Weights of a small GPT-style language model, trained from scratch on English Wikipedia.
Size: width 224, 7 heads of 32 (1 for keys and values), MLP 576 SwiGLU, vocabulary 2048, 13M parameters.
Each number is 128 + 32 x the weight over its row's rms, rounded and kept within 0 to 255. Layers, rows and columns count from 0. Numbers have three digits each. The size before them is the row's rms in percent of the matrix's.

# layer 9 MLP down (transposed), 576x224, rms 0.0529, rows 2-83, columns 0-55
097:088127123173159133151151170111103149160154154149166196169167091115150149083058126153116161081082084096174131132156101124144117132090155174183071143104102098098131096151
098:136112111110121120144084180145141104172125119106134094125161170191111117153081122099149055119073101164144079138098163121177107141055130110097109092137123110091123107108
093:151178204155180158174136131156156143145196123122107083088172119135168148120085082107121141129090170115108183075094132154139186152118129149157114136155132168127132073124
097:122201101130113085174118159133088128103104169105078030135164118131119110129118151100175089149127155174090198108155106119081080129181139134094124132116113172098127094110
104:036119090101150152143118113121084123104108086129146177092140161120189168183152101138088092119103159135107138096107152121163132106226123193198154170150120163173112129109
097:124103059100103119182142176066088147157073164131125124167108147096113116086134189089157063128086118093104173102139086119127118116104146104190146089102115062082183080152
104:119078133166111152166117149062123113137140066125152094122120086126181153099169118113121181125129137128092142172178083143137144108145119133149196118103155089098093140147
095:142089117152142079157108140072064169157090098149131127132149100134084115094156137060177079124138143132088164137148191146103116167193091134197081157144171120122127112139
096:054149149177166139154175143136173120095106129168099121115131155142120153101151138129153108148105071088092098180187170126164075088151106135155154180128104147116199105180
101:149135085150148076120100046120138146092081057128122134142129121091134160086132157139146118106086104118071119147073140147110136095135147026137155148126153111167151162076
095:126088099104147090126109128164079145077133187132156093164104114159132126102099150157179161128119141105210149171142124173086182141137167112153147128095118063179111135152
105:128095194133082121126135109202117198093101164163140126198111169110044098143132151075116115133163090083112077133098141057130127127184118119044129126177139154094056126091
078:098084122100124180181091109123096115112149063087112059142186121122141128130146078129086163170154108126137127133114075154095113138119106126025119099126139136080102169142
109:075110125106123099127093116128132096103102173159097097114155166122112130131129149112132164101145131147145141117151075129150161099151097185166079100141113096150150116122
104:191108132106145166112142121128183161195161122130148144074094088127135151112164162134097142152153076156128143091157092088139160167139122177238146091158085137156163010167
097:129119100108176140162145071142135132105166101136112142160163150177079078159107179104148091151129108165134120178118158137111144101150097106191166133166075116116170138165
094:228222166143133138129110097145084095126083130122124139079102112141158140100092073118154153128154160128152160141108123176151161065143142076120127115120176137138143091174
095:155182139153141116103170115073078068156140082081124121076088112118147111120155165110106104089136137125172180186160143071116126126179082116151138155101170139146144099122
105:120156095134107131152135136068079093153099066174151124166103197158147139141101163117106127167136109096098124184128141138143130145106085084083091155092126106120182155107
111:120147088089133127123111149155178121112135105169153127096131173149167091143180112125119080115140073107124086128113133166154110113196153164144111130113125162209136170150
098:136141087115172087083146161118131133150127088167163102136147137120099133140130102073188154096173170101156089138105117112179120177123123055151138148092116105167125113172
098:150072121097122173170177131145119088097142162097104094137121127163103160108100131156104124142108147136106061071139148128138151180124133167040108119127182130148124118125
103:092151116158133103158100154144093154163130149136066171075122118134042126131101121091086107115149143119073178081112113159173121061117121076230054124159118120097152147150
100:140135184137104126100118157130164156119124126086136136127091143135111131133176166197151090105168102109131077135131111097130126156117157160079166134106072143133127119180
105:161123172162123147135108097105135176099207172142172220189137075101148093085170117131103186134142086103107120131149132127103119120118099122172143121175172099134182093090
090:086094138088130156078162118153096137140144049110174146132051152127119121096164113136148183200094134227090104170135158129107150071112163085209114140157106171116120080131
101:140161144146181130106153166133186106139105141165130131130064064120104153135105145056179109153106105137106082117135146148100126084106117118119169116110132135114114152161
096:183181133142135114055136112063134096134122177152155116156178156148066099117110059179118132172151061109143176112160120152152095126126131112225153093104169086158149180131
098:170158100178146105139084165147120167094093143086169171184124146139143122148135091174166137150095133071192178132174134168086104100113099191195051139125170045120121067134
101:171133138127126139138161118157141135103152181166182138115130118158112105126081120105195064096104087142064161121163154071065108144153074104094130085082143119185113144174
100:157099152140117120132084130065107091149120114120152154159161066094124157092095081159082107124156143204127168162106142129110089152135142137153074184134137181157102170132
102:081120147110100134103166131088112163120072097117120148175108134143098113149162163160149115043105090140157165115099130120141104090100153118063153081052169148113091092114
098:080173177147156083129117156109115127124087146119135118090141135182116124156135092122174102133034137070154130157074126068137069112093137146136123135084202174088141143110
092:114135100097202132102086103187166120160162109166184143153137137103089158114164059123123101141091106143131103114072114122089061162128110088218092131123112107143151139087
105:117156136117134165158152146164141122138087132111151145126051082134086136181141121106177144122125158138051108118150094115114151094147117088154156089140150131199154124094
106:080182045191093136073102160135170129087135150064111105128137111120124161116162116044178161166060128153116107189114118124100105123183142160207089124087149081124097103127
103:146130099079129117113132145169167170079098117135091215166087101092126137159152157140089132160151140143149084084109109151114173122140156121171116148139180187126162164147
107:100103083148175129094094094078154133109098127133153101097107182163189160161123168139154139118095167128115134127164146129196189173094212097073062111150115161144143092113
101:111153119097126159117151142131153080118156139140111104140073117087120134072111113077153143067199114104116119129081171097103104148110158140211082116194114106069156126108
099:220093148121074153077142192112126161134080105135118135128163151093177089167109140129141114140124101161125172147102107168155093143059112156115090138117086092087125113124
098:108118161155104132113125169138164189090110071149146171101123129143127099122143103150117074118116123118145134235121189159124142158088149102112148073180118086130068114141
107:184118153096080110071089119165095088159143103153064107142196135188171129138165157128132120144094156127106145095097131110086165114090099156188119110115120117113113128096
092:065187131147107140121146088111124102123152164101113147138113126114183103157087144106164110119095076077155086165118101130121145145135138150038176146087110177134087144124
105:123085137130137119122076115165124104165164142155121083211156189166112111153048119111121079137063132192147101155162135119185144118101136140090103137118086124077143202101
109:117180128114151172149129069116143116074093145136205155079089157102119184096162098072085134095144158160206070111153106137076138116174104116129112161119110166104128152110
103:099135086206088134138095151136119089171158152154106149119114142135104144110129134085155089164108120136135066188077056108167111101139113223084137136104121071109134145116
098:071107139107170154142185153172116150114124138168051138165156199141115113136094166102170173159072117109168189126093103106117140120140085142134139087116123121171153114129
100:082111119172117056174168107122085169179089127175111155124113086136123103105171151077115093090144123136160142124086111178135120135049179062163167104157144165128112145161
098:044151185100161109116136100131055163185167102133108130206088077090133156159107127089187135112146100100061145156118133190085102103121131086096070125120108137109139101131
092:107184133078131066168079155174148207144084134127107088137067137093131149180105104045231122106155137156106120147110085200092100175161190147044137133143166118099137148132
099:132122111123135142129146080179145169140088096046139178093140155143218125117181139169125117115121104098084150060145126125133155124172165139144107169147179106111138126054
097:187199133121076123089072139165123089127092092119061104092128197079108111140165139079111160161110162120169108090141146162077108154166119128071136098155151124178134120124
096:082196106086117157125118111129123136098118132082075134124094151167140154085158098134125171150153191143118138087133162096135139076111065071149114163104128114133146136115
098:125138087129121164119084138162161115045172087153075145148119074131142109098098125125135131091114185112185114091133139072083130124167149088156150138179141138149091213106
101:144177140105104058166170175131169138133078087101104120155126109131103169146148093139166132167115201177101122090116073182096113120090130184050163147152137137096161151052
097:158145110142128106112081128130153156116149119090141194134038093128128106081133155166164161106163159153100161128104136116088188122121136179187146097186163126167119101130
103:100105066110067131085149105133163110118127114129171159110140119129123076150149080129085181129131166150133199177147143128124159143070140121175132060107183112172113112173
104:212111104138106132168105148190134113158142167160173088119110131072136157162152093106112170139136191134116143152147114105094136124194131060219127082132180126137091111093
099:127131154123075074105166096128188163144104153133143048116140156165120103084101076110157141142142137155117115202133089148198160126155086185108141097158091113132089094114
090:078089169139173136136155128126084068193163157145110113143173157167126131143052116085080133153072142151114129129061195153218163120145153099128132120110103087124137096102
100:118133143128078144162171167133155154143165126096107156111098180130099134120150168106126130119066144117177082158165172099177079107144124128126099113143178143107146151159
096:110089174123067126152096152099104135144125133151096127195095097109113134155159060107143110141173196042147179158202101128126146071110122118161132062123144122143097210119
104:131130110098135096095087106162106095113108137142103121139076143142152130105182209175154164153156091168139153073117077126141114097154131183161146122159106100179115153128
107:160127113072133118103121138118109098117111073083152102188105114106120183129129130124136146102162098088099078079143076141179093130134138161150118163117140071126142152135
100:137200123119077128090105177160159117172083168164096150152150168107143138086103166162147110084147132133137171092109113158111154146123145121138155077161129072139078078132
092:139117141105073111113153168204231153064064135103076113087145133076141146122168121162124091094155135075119139098090129125153136161109136125120040172144078144080131122144
098:158142077180111165091132098131101083133083099114114133148106124157115065145179095194086179179118172185065099102164120131118151113166092131168134104112099117163123178104
095:112090119134170097117102145163114102111135146138114103093065192110165077119149100097142081118113161116164081096098132163143128078134150114122113114108153081136080096158
103:124108096099149057158133136137160122167104109155098139169166111144152150120099114132143110117154145150083147133097156157104151134131138175122156145184108171154171173139
093:161097112096124155125113119173120158157171190108140101099237131077158171094096114152162101118107135161144155099192124154155146157113085094152067101087139105115168142118
103:102149152171112087187110153138131186138108116127123162162137121152052103171153112135120102179159128153091117101103108114075145131143151108204152057147163100123120192144
103:171126122085153150075108118104070160168115051094159178093132049175041142161094138082149104136108165186156087161138147137146150100126104151128095093110064147063107123145
098:101125147117138154104080141090165083077116120165128106131130054173116102171106193075146071094104109167157141104089163110097095110122153106172150090118105116154142124141
091:125125096125117115194091162094141097143099156080159151163110122164143135075109199129096137154114144139079155158126118143126155170160108082135094126139096090148142086159
109:152105068083179099106168092067106117136139153117130098159127142137172122132157113068114146137100158138133161131182185090141143160104142076171182137195068133109116132127
105:095167123136105062136128164112127114124109161142099205105120132157107068176131148107142106134153128129099069084106107170154124132223156185106153148104168164126086175077
102:134121092144126172109044113131160146185119129176158090151174151164107152101148144082139114100137120175125051140122167164139069149144154117049119196100154132175067120136
104:151167120081108124073140052131110155128102119149140197112119093144212046179095100098090077152105082174088110147151165122140120162160150186085137111122158118140143121153
108:126151125117112143143188091165142108136120159098088134154154159087158154117140116102156052112161120138106127108116141113092138090143131148142192222161142086194104111082
096:102169151109118111143180121158088149166115113090149160108159144135153161081091119078186149147089059089113039093111159092148128087159143095090122169130180162111153121060
092:117155126117072149132132153123115140136147126149090163068082177158080135137156105135100093132075137105154074154130125050099131098190093102096100111179183160128131091160
099:125089148075111147143195086151137130114099143087116103144109138108090190171137190128156132128142153156145137152101082097092125096164171113139132132144128111111121194160
# layer 9 MLP gate, 576x224, rms 0.0559, rows 3-83, columns 0-55
102:157206091109124133071107116149146116135068123085181159122150150081085125150134133146156163147149197125085114103120104091156103123144158172165156130153114158161120128127
097:114100111146192140086161090097125147102149099195117126102112158113147142119161126183190148083140109121157118158127096165141156123131140170154118157124093140131130153091
103:153139107169105155057114132128157147169085082120161185164192096131085132144160122109098166095139066143116151142094097114142164129119186108126131080123150074138121086169
098:101164112069146107123152133152103117143076127094168156144157140108170115149162133103096112128090151129049164084103140092199157126219165175135134177186117119158136104140
097:080191110129118126151101168096106161165119126143143158116181162123173112096089117051195133116128138125128187119088104083127144101148097135115133095130143120107149092134
107:110166102120153134111119127143132173134164107183137077141156145159140158140147091143127114045089114118115142130102093122077156144156059078178114126149103104116171125105
093:199146085159102159110138099146208131121143144100148195161140103155143126178149115165117144149161110097092136150119091133162138149137116117144135106164112099099117120133
099:144122133113140109191158092125161085104092124172179137111109099121117196087130164174038126133129111124117146137123128125086101174107119121136140151124139106110107131134
101:121149137126138122100081073126146105120122113109068162107101139132149153167158141070102161151107124144106125127131184141070201191157182127142121170147169104160110152108
099:125162171124156127093055106124135052130145113071163073137135158161189187062128178168132168156124107118173148154157095176114113120104139186135121095146126129118197067149
101:094121129149161159110121085120138117182124073166104053099118125093158144128094145082179163127072147135112122121184133111134157143137136204131131120125102154092128135145
095:171079098140165156177120118139181074118155140165118104153139130120090090135103151128166148165149155137061159131134165169082115209138071145121149119167151108061127148106
109:168109183098087181140088096175176101140142120107166161049138139133141074133153146159069166135135090146142156122158100141117113166092122191146125107118107123156122117123
102:100146117053123094090123107123163159116152106120082130128154131074161139141115112088124091125100095128148139120162170123143106186181066100149130114133115154091140156181
098:148159132151132167118191148156150148142142134127087079134122126122109215101125174126136120070088104131109106114158123117170139105114078159141163107153093080108139180105
091:188170174127172132158127133147153096095092096129116116117073140122118075138112156147059164122137142139132174125101074162173116117140149123108111130113203117122152137115
095:146128067103185115076149084130119147159105125123087102138105113118119132089134175105158085083126129150201141205138101148139160152139102097144162135128095112171131136054
113:152181117112137103096107098093164149042103108104151189157118119109146123122148127098125069142133108121149191206063082108119101136142099125167114075137070108080160141172
107:133094136112133175131093126123157102133148123102123138159168182144201116204155142090094084152128051166112153146060133157166146129144145145160159072135152159131156124087
102:161129115132105173099081176113167147160166156127136165088140132129145116209151108148116104178162146125129183116092087114100150140102120108136122135151176091123075179155
101:162063126138188168172191132126150033068159137093140115119153100091122169120126156148116137098104128093121178131149097162119130171150121154092082134126127139187165113120
098:128118110103197143092135062193176112147196082133110107159094094186169136153122171117137133060131105130121149128151093171083134179170088164142103126118062088107177146132
099:097117119130144130187109096174150097091101141145082087133109166101113125122159094091157135087167097099026107131097100170093126122130135156137157130157114140046108104149
112:153143151126207170134184146158130075100125071124144095076131137143170130123187121125161179160133107158191146157135083153147141170064096157165125150142113120074167139101
096:130130110137139185071127119170138133083131118119168139154071106195152179106126119138151154124099183188065126187118178136172131150171134139126079154164128147101124131105
101:163107124111154142104108127142120128128148143077157167099138095174104141191124102178057105131154130128103226093123077103142164164130106142137113147187173105186138101141
101:176144123126142121115161111142193080142099133058126107076122128164182158098095150163216135168119132113114091113076147117232107131135069096129154164145081152113128155133
100:156164107130161179123123146087117105142164097197104171140133153175107170127156154095089070149155126132148140103112160223164155145134126126125157153169137099079173135146
097:117196149117138093136113142116143172087087135094086106120140156105161180138144119150087189142177126138175112149112066171170139105115178195149107188102061128092149130083
095:113162137175128094128099141104102139151141114097107091139105190172140096139141084138174103130109113165109115066150116066152151117206118148122160155125113145121137115090
106:107122157137080082125136176109095167174130119140096064126145183143129161151118083143129090117129159149148215133106135148144134078149117136169100090177108100114185137061
097:104099147147117126135113136162136105155180079095097139170134153068113144131098178104102148123138079129118112160119139124112077143125142162108166075119125146099145099177
097:118142080143156104095160037154193086161182144083130129124092133131086204121138118151120168119114110098064123168105118210140114132195106174112136140130076152154135114163
100:119186133195119146136126112111094108113104151111118103149149161102117080083122142143106092096172148136107105184110097110195109108164106152135164141138113130110085134163
105:192145100171085127107107112159154141135149114092142099155114137234136128136137113123187121190083150163142110191168115127116120127124050141128145095119098151124113140080
101:104155117109177099140110149130135137175165080086115023150100183156146158116094142136174113128094109124148142127132130160125133171154133212122165061109141120107120145092
105:147059134153165144138143077118163133160119116175148146105126073167110126131117136136071081159121161133097185086140116156134179185153103157171145019204097140117164136129
096:111146099126164107160163173192152150076182129147152132176097138106144134155146132128171087147152152145142157134090102115164149105149194098147125142159125184068111110125
101:154179081130163070120143163161131116124167106123167096209092134128130149141094079160114174079088121100124132140114112108128129139131106106152131042172144167122124119127
094:096069129181194136103124160123144153141179130119093054138166139178075111133121083117123076117127111162110151158152100147165123166141145130149175058171133150051178135133
098:116202130126101083173078169148166103114196106166152141157123141135092141156146155095091113065122165146066187126156092155146078127110119098154101085135110147165149137124
090:123105096183140124142103100152107091141186086167108138136176068158137142164160132113079103141121150098114100149159147152143129155119134107130119068123137138141137166132
107:104114081125139123133136150113167133145131132192092129157145160118177119165159172150127149112177166154159171097106101104123163153143096105146168106159175137101167123130
105:158149129095119115135099148125163087128116110121111129116174108143117012146107156076121094160134147087173121220116120086143120154150098127165198184182118095178127133134
109:170110154147132115163146094151117097069109085125127105157097115128113175112093115137102143148148113132153116137109082073176120122181177197135198118131113175102147156071
100:216111128125111153050132122102141122116136137092125152123087111123123153170143133157065128099109105138117143111138133146129131118110202149163162092146106113095168108052
099:168102180116143173132089096148130117055135106129183183127149100158154121115090162086084132156194110132095143117122159114154159106199094191131117129120135126098104096065
095:091165164077147082086095121106133173115137110108132102144092106108089148100079141080224108064132117113045128190087077173111067126090139141142101168098107129045183119117
099:087110165093110103076135128111104124113079140153099129142152073156173165127094177153128098153087102161145119170133134129217128096112063095168052168182138134126172133103
103:096106113103156146096152169142164143157146146156126120171164128098159102121140096180122118107087130105139116124129137112097195077081083101121104121150183081167186119123
096:086081098149168177160132154091094088124169120128115122130204080228123170122130159139110053161119172127079146173097077087110151154173109120120114091155150111125125150119
095:116203106113159108107107236103170174089111130087145166155107131131126120213149092107116147115175141148101115158106100120084167183148161105143135126102102078185160120151
106:096194077101151152136111138112145122084184113135091188160099102133125123158146183109133118133096148064152129125132140101178160159132201127127135143155113153153112178125
100:112156134128127102143130140100190080148080123083160164115151134094141132112096125217163133133174080107154171135127053123123145163132131129138144146160164118143138120085
102:156072125120174128125180090084134155167184124105143102116151109151086157132149113137171133124096099147121137156088103203092117156071124075115156078180181141123110100176
098:106094125110112166108160113154133126068126120107151111138104082123109121097122117138102143102137121120089171120154130120088076126134157105163151051157130113120140126099
099:152102139126155101125106131097124104105113075137169085147148157135109076130121089095136136129119148146176191157110079168116149057096110128190157036171143123141132038164
101:125143071102132161124132139127149111133146133139115108143097114078124165131152085096118123119147153119130148129132104183125177111203098090157134143100162143104206145107
093:202104177174169058163141169186146113140214124152099112168091182177218120129086109105133111103067074097129189108070167152147176174099080094145113136099135125107160161123
097:091152128125173098117138148138200153109155136148106133127140149147110059130209165143099081148104115123084129156193115163106181164117144109139076140159201184151116140088
097:125176176046092139169124167115155162144146160077146102098121162157109205136134116128137170058084162151110139150086084105142112128121143120150149095193115125126105098081
104:173083144157123137129166091096218097067124143082131094129130052174087117129133100136144161189103107125163244158076046139092104131109155181145143086146152103149139130148
104:139116092113134111178128159117182141115152122146157145155130149114077114162197078139096149095165093141173201130070067170133172186132118148176099101206221099163143100076
097:137174093100137111121140096141177168156105105145140184097156155110124137081079118093152133180099134138126091128107145089119124177149146127186140116114075180093094147172
083:096114166111130130161196121169186147102095181090100068095119144139206170104113109108197130104132104136129117110098129088114142101160156111122100190103095117095063175127
102:089101146098140124124089156108120123137139086142104152104112110107136088148123140090132130122136050110133077130173110093189126183170141183136111076132085209153145112109
098:158105121131188131161133083138140129121125107134157126103102139142161120107100123142125062134142080199061161202138167132153124115136074133103066125132120159102065133118
100:163120141191195123134107129113151162147143125085132126135107186147183083175189168147102161093144159118132130139168093165178130145152072126145147127109156079145115166075
094:165128135191085116089177121088125040099138141124135084178073126182106125165161143129125134125151127132161125119031119095053145118065139175141181148170108117122091179137
100:184049156165138180179136068116141131161098110164122085160154134107124142086154192120127115174171118171150196097124077203110139184131079202102081070142069113088146072076
106:161135156144152092117164115120144140166157136121121215156141124125103092112150135115166149110102174166087139199129108117158143128164130114142099175133147131145107126152
102:129157146119142152095136067129161116109125170144080104129162171085085192125155100129113137145101126075125134062105199154149142155138163145111141086119171176078090191146
095:159197155147095063136125132102118099105135113093182079115065105105119137148116143117132160133089136148141154171161140128119080128122225152151169091135183179129138115176
105:166109162126137128144121157116156103134117125090193113103165071124097118156188147101130163093134118101141139181069108150183149028065095122153119168137138099148159057161
106:144122136096111128169161122099173112156122128130168181165147115196156097124183107119144139087184157150064183105106107184127186169143139156135147132165148121128094145091
103:124149110182136173138137105130140120148157157152155108118088120164138131144207153138088153063157138155197181130200150125152196121141172149115100165155172132103165126105
095:143092133138135120095153181115156110078143055155132179116127123117096185104213078164129163084132152099190198116114080105174100131086157100146098117117122136072158142106
106:113113089140105126145116155080135168121169107181088170084168126108157076207130115158071140134116126165097205145104136126138160155118113157154140078154135111135219098133
094:139184216082094148147155141111135158162103125083144155121155134150197165087118158096149149112144071073142132137107161126173155124161179081124086155134134144116163106033
092:164122105142081143159109148138135164146164134153088114096124083127115093140116132138136116093087120149085154136184093094161114163204091125190103070147076104137133118153
105:153093091172104141117128119094156169125169161117085104158143100134202188105168075124102111072131083114125159076085076149144140151123142128123133113189132100095179102081
# layer 9 MLP up, 576x224, rms 0.0524, rows 3-83, columns 0-55
096:172114117121115196076098122158165095138126125094158075145193131107167164149147156133113169133160127140112136059164118139145135189096161148117159102111137116121188149123
093:133166171154157102174143100058183131049168123140105111125120192125084122109077162090189130121119156122108101121164162169140153094082112105124134158077145157147060138169
104:176115162116152113078067147133105219151188089116127108143128135115112089196124112115111157121098095154158117081065161124099155127119183107159116136099193073174088116115
105:192153150153130102109094147133166163165113090171103221161133151098130065126149074116140135131174158149184159170090090128092162122070093110135094093160118110128112117129
098:158122151156119163129175102165136111106095066169124143172161162087139149110096090145161147173117169105149116135136159077168144109114139120134130138155132126147097153101
109:123128101087106178112124107149128118145142129180102146132137138068160149090151171028133143097131093143070105121189090089161112142160116096175202122137099170170115171076
095:136174141119133096089137103140172181069125157110106163144107123091062080101043181098142108147138112095112103090089144139160137038115144149144142074053145152099119123187
101:169132119157079143143108087166117089129125155062160160099105128141111118081132172157138156103140104125160100163186163169134160112132142070127162173130124100160161170114
100:079090064101134169109108087129147145131161187122116105157074115192078152185124135200100089133140124111129147160113096175146117146092093146104126105144127103156079143203
095:157134155135148079135069099152155128075081144195039142111134128181076105149090122115160161148119068127136082120157168095138078164121110123115132124121077124058163121114
105:119095101107095123108178142157082143153120061158149150141146123082105148088080151076107113155111107107185129113103114131213110091158151123123129126148092105056151150056
076:097088084129103131195091109126100112123150071111144135133163075156125094122148071133102209158091097116126132173093118188107129135135163157146127109160186121160091142151
111:133115062186116126191141079142089116116084114138129092143134104123159119154158135121174158136182163099132112123157126133133143071104115148104178150075206106156132170138
105:167129109212147148110193104154067112123086129174095143154050120072130168128165092170102101104134188067067093131092157198134132115074138122125076126151147118072177141080
095:137066194136136107104147162133133133155056203134128120121075127092154155092145050188151164056142129139122145096161117121102108126132155143101085154110173176127099150097
090:164113118138121132136059145155118118117133123134128105146134121159089142094119125126114172095130139117172137146161099163112158080110082053138143135146151090157109136147
096:130100148142109160146146165201101151096063148153159131192115137104121104170203138149113132058109115131088148103108083206116108085123118134116144095137141110192122120115
106:163102144133140104109129153132108114196102120148096128102127117159101157108130172158073164105096133141138139085099140121129154143133138117108097147139188089169107153130
109:097186079114105137128151118129102062123150143158135096083140098150139110130141106140164148130124090087156128106104128123177135122126200146108087163101126137162158133173
095:123103120081081190149131113197148137160107144104152155148136102212095106107160171069138156124175112132173186077139142074150093172095173112105163102166099142136109183128
097:091096137084088151143105141085211120168130106109097213081097133138122115112108105123102096065068148174138129146085172138148107124187092142166138180168096164116104131156
105:114108148152117193119188136080106125128094097105126145119169105085150102144152176166088149198114139128130168104138129103125121085169128173098163028117162159157118138136
100:186155121128124138107098107122123143107072169085152127132106120144102153184078109195111153112156081092087117076136127126101126142118185128119156113173141122153075120130
107:139097177159158141132093103148114119138123092128128122131065095176150129117179117149110092147123096136151111098179170134134067090093117114142135060139097139129140123103
088:068112122111098059137127174145156076143139125176116126098137127126118121154107136112125107128180103145176164146124104102141158040117209093137114110082075133114157129180
105:080095119142122189159129162080117083198099141156090082132165107102153201119146103077107132145166131087167114115053199237104145137061167118122169118107106085151175114097
093:189115086141171126120130126178049154160115153099157184105114076094091085128136112108159124161178106133056106140112161115103124123111134122132099162144122136146109132129
095:126161106122144115167128104103133137118182098125110127115152129070133117168060147107178085125156143138082062107088126127157124201139134123140133103122085159103093149151
100:090169189068154095128113105142130164140076097144108064132096114102144157113105116102126103089169085154135138114182097109115080131137110162145082171116095160121095106136
098:162123138116116108100089145115129121116118154102064136122091111163137099120130119148120131075149139143097129146110128093041169172098088156143155179131137130128113104111
103:130095123116162065100107092168116141105176055153140204105086109125103089104162129118110130133087141178158106133154133091147103136105187038153136081108137111134104169156
097:132072158161118136094182108126130162111149106136075113166121109123109119113140150087070141111134108131103138088078180151130186110141152108117174108144162041118145145117
094:160102116104103171125144096145154108078110130107156127133117092149140152108130102103085184030102051103122137100110155141171062158136165090141087146114135126108170136076
102:180159096144126142093125079148130103097151112111154112072108168118160100101088182114173063145178127156126076177109124087149105126171147095112176201088118148110083206200
107:122109158212148148115144140133143149111193162182145166172147090136156134194108100170129130120113118146170125181084046143178147132161155130121082176114126163113149124082
099:134172126123129070158171109152189116106116153122137157113119141076170173107132196127162144155083178137124115071110130107102119194182166126130131124105161127144072133159
112:127075101149156133095103129116150082106105128096120092119079082159157079086179146156141135156039150109165152121147093121089148113145149127132156091158135165093154108135
099:124129115100147139071064082110154097131153113108094054068172085128092141121176062104105148056141129084089107144124143144112095171112134164139095139123137110154199122150
096:167163105119101109114130172111080156136125071117084157195165159113172079114089123193131113165077113130118145113140109137151105169127057113117157097176078127097126105078
096:197100149124152145186132130110158095109108130119157167132121128117104081164130086118129129110155110110163125154077120091118128130102201096101137109098141118160107137177
105:193106146167116077131141090117077116140146088135152132186053146197193104131094136158149127121141204142124125084131194177085117127104097154122183078152137127103118140135
091:109105196166143088161136108106133144116080088167127162075183141108128147091157131166115201159091166156084162168166144062143080137089137133095093154113115093109147154129
107:101174146118166153115158125140118124185149120088159086108167180110139140126081168136147104158107104160148167147164102101093146165104175124135136134152134067165130130075
109:179211152159167100128136112052137056146133110089129100123060115148104077151094055138102128131091122105199102188114096129134088128123139097136164102124149165196099124165
103:111110112150096168201154136120152085104076103127129084164082102140096083082151138141152156166122114121151114141097081171116159160074158131148161128094157043155147136127
104:129126131110148073108151089061131111131124157079099122148165123206096164126123123099146144160128117163140063141105146113162120078102104155115156111111069092144102159138
098:134135141158103156196128077110123145101157092154197148115181101086157135123175117103062141106163145130066103115187142106156186096129096111164119174115162140131100142112
100:122086141135151153144093126168140129110152169181127198167129122089131142120177146104082152103123123144121182085209075063136089165192133100112146177113144150134138133132
093:134048163114079118114203082123148063149082108167056148149108138065142122074086163139146124100058126156166078142139141191135131096137133136126103164098162174149127118104
100:129102125129157058162145133115136112140141142171158147199137100119095114155140111083107154151134115122133159213148101143158097147091093080159096109098109138144115087159
095:145164139160150059150065086196155150086124153180097170174155177147108097159098132090104134186117165118142124095158148176080160137098125175114148123103114175149101147116
098:136083098168140182120159148081177153135134097167083055164116154105102055149056129082141102124111033100078129166080083134118160104146097127107134071155113146075100126187
097:132144133178093121122053138124153123155156164067123126125154116207120099160142138140136191116125137127099118142088077212155172148107147154145120148139146117149148074142
100:164086129104101150173104125174149179106056149146161126161163116150139097129155056068099154087100193144074161098105122162130105124101200105151171041153177131097156118085
100:142100156140131123154154162161103086130081112065114121189156160118169086089124173122170175119124143110141096126143107095121124102131108149072145132154095089136166160046
102:096057156164116096128143139103128078184103134133129109162119149163119106114152169126112096189127136166214166142116108164153128067117103110155151053178125153158113119215
106:174159132097092145198173139147169108081172143131150069158130155101138110172147130154150183169142171156112147146096122084143156169148129085121082137124135171087128137105
098:147141134139103125141134141125189163114063144118126031103127140131108093037091144076178139167146130140128091145124135165160162071151074170119140149104053139139125149135
089:135095190098156189082060208100120145115093107130113093086150117102171115141134137118129167191160156115191156134160103115183130140145145152142146098165093115141137125115
100:109149132172144165134159170131089113146096170204181129108121101136091011106077150148124154113141099156151104089149100148182103145117096141136187150138147090103114106136
095:122069152085127072131169118093081113085192076183074029038075127089097123117125146065154152080114137179163114138170182187104144124140169124117154122123095150131140168125
099:114156150129160012084112144213113122076160096145123125171096107139187125070190145171202111097132077137115095123121133095127086104137113123089110165088144101182134092104
107:179199121111131177104130078130146120128047095108135140142142114078114141121119162130125218143180126104066088099181159113196136157137176138075092134177157114100124125130
101:126158089139125112120088142120162137171170104167087178141135152121148155140137088162133114084088182135112144104131133138121137147141144140132117121116123148146116114114
090:097146160137157116135142086107119128183177139075204137158109146195140148097094147077201190165096115127144112160155115126109109112163123184134186083085208139107143123087
096:121088078146122132099126093147169186134193093077109142155120149127135146183106156090070138144188138118143130137112181145185191090138130133095070169171162146122165170110
094:110129114078073160128132116112092145147127105142141069092124119117090099106149113176093134072108146114075148068129123067075106182146106146143113122142161108107214116097
106:076140124091119114056123210177123142211175108091077037201096099119111160094111152143132082109065150139108129101157104126122133091098149102128124122107116157132095119166
094:154174136105091087075128127184136135071106163107108118094104103148126142136145194122132141086105125130120106163103164108071124075119081171094138165113092112150146126140
101:062112115131197130075101163142082134089152096104107099088160225113172176127153174172161111169116147097119145119172169083125087112188080101129069090116118115150163126093
106:114113139069109185117128056111156112128107147073199076123136165123136133143145239127086095138117114110184116108202148100099132132150117106096125128098131145084165133124
096:107140079173148101109180170127145185139147176186097162130160104109110159163156116165157070119071092140141140146095092155184171099162123108152126083092115160108129140173
089:137088127124042114096104083145113096135116129086118093053119141143099052083129148122126109124077108151149101130201183114160131144154068178153064126123146137172098148100
113:150128087137083123093142134115137133139112167107076104165182116176117123181094108062109121184107102146171161148123133101163138078069118110187140153156102132070157093177
110:095119143179115086151144142143137149096130132121097179121107108063134104190100095130129145132160077159083084116109175108089131120159157119128110187149176170110094130124
104:143156099090151163101092125094168187200108093145141087170089131154097167191150166137177218118119169135189103128078161149170106105075177141109159093133137139171102112169
100:124096111174113167124125113040113165105107104152126169098148127116168139116140148174127058166132134101151148126152118123143092134138164138102125109117110143091166154098
108:154151121181094141161203131069112090080127131129111092089129101109159110084133140119213143150137070110107122107093177089141112141165144158139083125122138130141132102122
093:203069151147155103117046157113134120099140106089147216131076134190148082120128087171128177107170142146069163129098072152136162113153153151128151093184153106118045133148
091:108151110128113195144138119088093100169136124133162103094145152109123104123110165211065163164169151106181154155094114102187159173097194107096132211151123090139187118103
100:073115068152147144170147130122085150101124147173123117148135137113150161119124134094131118105147125154162114150133111083135128142138103134116116121099174153090162091112